Part of a small language model's weights.
Architecture: rotary positions, biases on query, key and value, tied embeddings.
Training: a variant of SOAP for these matrices, 413M tokens, 1934 steps.
Each number is 128 + 24 x the weight over its row's rms, rounded and kept within 0 to 255. Layers, rows and columns count from 0. Numbers have three digits each. The size before them is the row's rms in percent of the matrix's.

# layer 5 MLP up, 320x128, rms 0.173, rows 317-319, columns 0-127
088:146133091124094101144158144153145128137172147154174158141102111087141110165139107134104144151119102099116138113155150136122179102174119166149147125128107135147117150172120125090118106155129114120133181075141167124127086153099147140117122126117106156148146131131143099169158137122102109141140122130093153111128077141114121087132116121161084074111128088087156141095140143129120123136125
101:127155134141097085112179170136082118152160135101151144139087154151113107107089149107124124097073134122124130127127132143146103118074111129151111110137106149087132110142089120147151103115124152111080159131103135145135136145126109158113103132100119163179107126133123140108097130149098071122139145136106160138132122138084140141165120091144129137169117101117128086107108132083105139129181
097:185109151148108141099136147100137126156140111131134143113124138153168107087119146123155131101146091141076146161108152104141139151111135108114064164103137129122107125115134126124127121147153128143136112136146129118157139122108149103175102121099124116133136119178093121141183177120163136146176106179143189131118107125173097102113105144116091170142136111112126083107134126122128097121110
# layer 5 MLP down (transposed), 320x128, rms 0.166, rows 317-319, columns 0-127
094:170156089099127112140168115162137157113132134093174151098105145152132115090140092121124109146131124111136160121144126093179157086161097164117126103134126115153139144159146152049117114138119142147133142114162147153142124130113075176109109122148137126123126137115115106177169149130113121137089164121103126158116111126117123126131125105129072161174145112115110132077123151109120125127134
102:141169102131112133116167097156091164149127096129118079091116174129132124159122138094145119113124141132096105095100190141185128118137096129104126135137140091113101175157119110095130120152104114153126135092133137145145106143136137154086112146138164111127144148170159145146102114144122136128108129106124159142143138062111168145105112095124123122135123104130144097093085130140132144096180
088:111137134151107152111129187143134123137154158118142129152147149162097135127152130146118140108139161104142104145108124110146107127079102137158138168109135138119119130153127168162089126126150181119116158111141130121147136125125144140102147117072147162127166125099111069123156140126199115116119127154118110140132208165137152099120174094132145141154132137109070143131105122103148136126119
# layer 5 MLP gate, 320x128, rms 0.153, rows 318-319, columns 0-127
099:160138115107155160131109121112172152130118145090112114121118130122090155106157132125130085131113114125133138132113110161210104127118115147139160161139121121074144164139213176155125082140183163122089115165145159115152110118133155110129128121135160151136160128105142161122141133154150138169170142137118129142145123110125128107131126117132131122167103097085114134127095143132125156124142
110:112122160123126123119093190143110136093152174177105103143112146148125109123170139134102109115096151136158113119137127136131109130077092167126116142089110170123115114120163112102090173126107157095124161065109130127121108164123132160099132093116169194115162100129150115087105102151159116116103143122117149118118140138123148153143132103130115120139143155127137172128093138105135116133133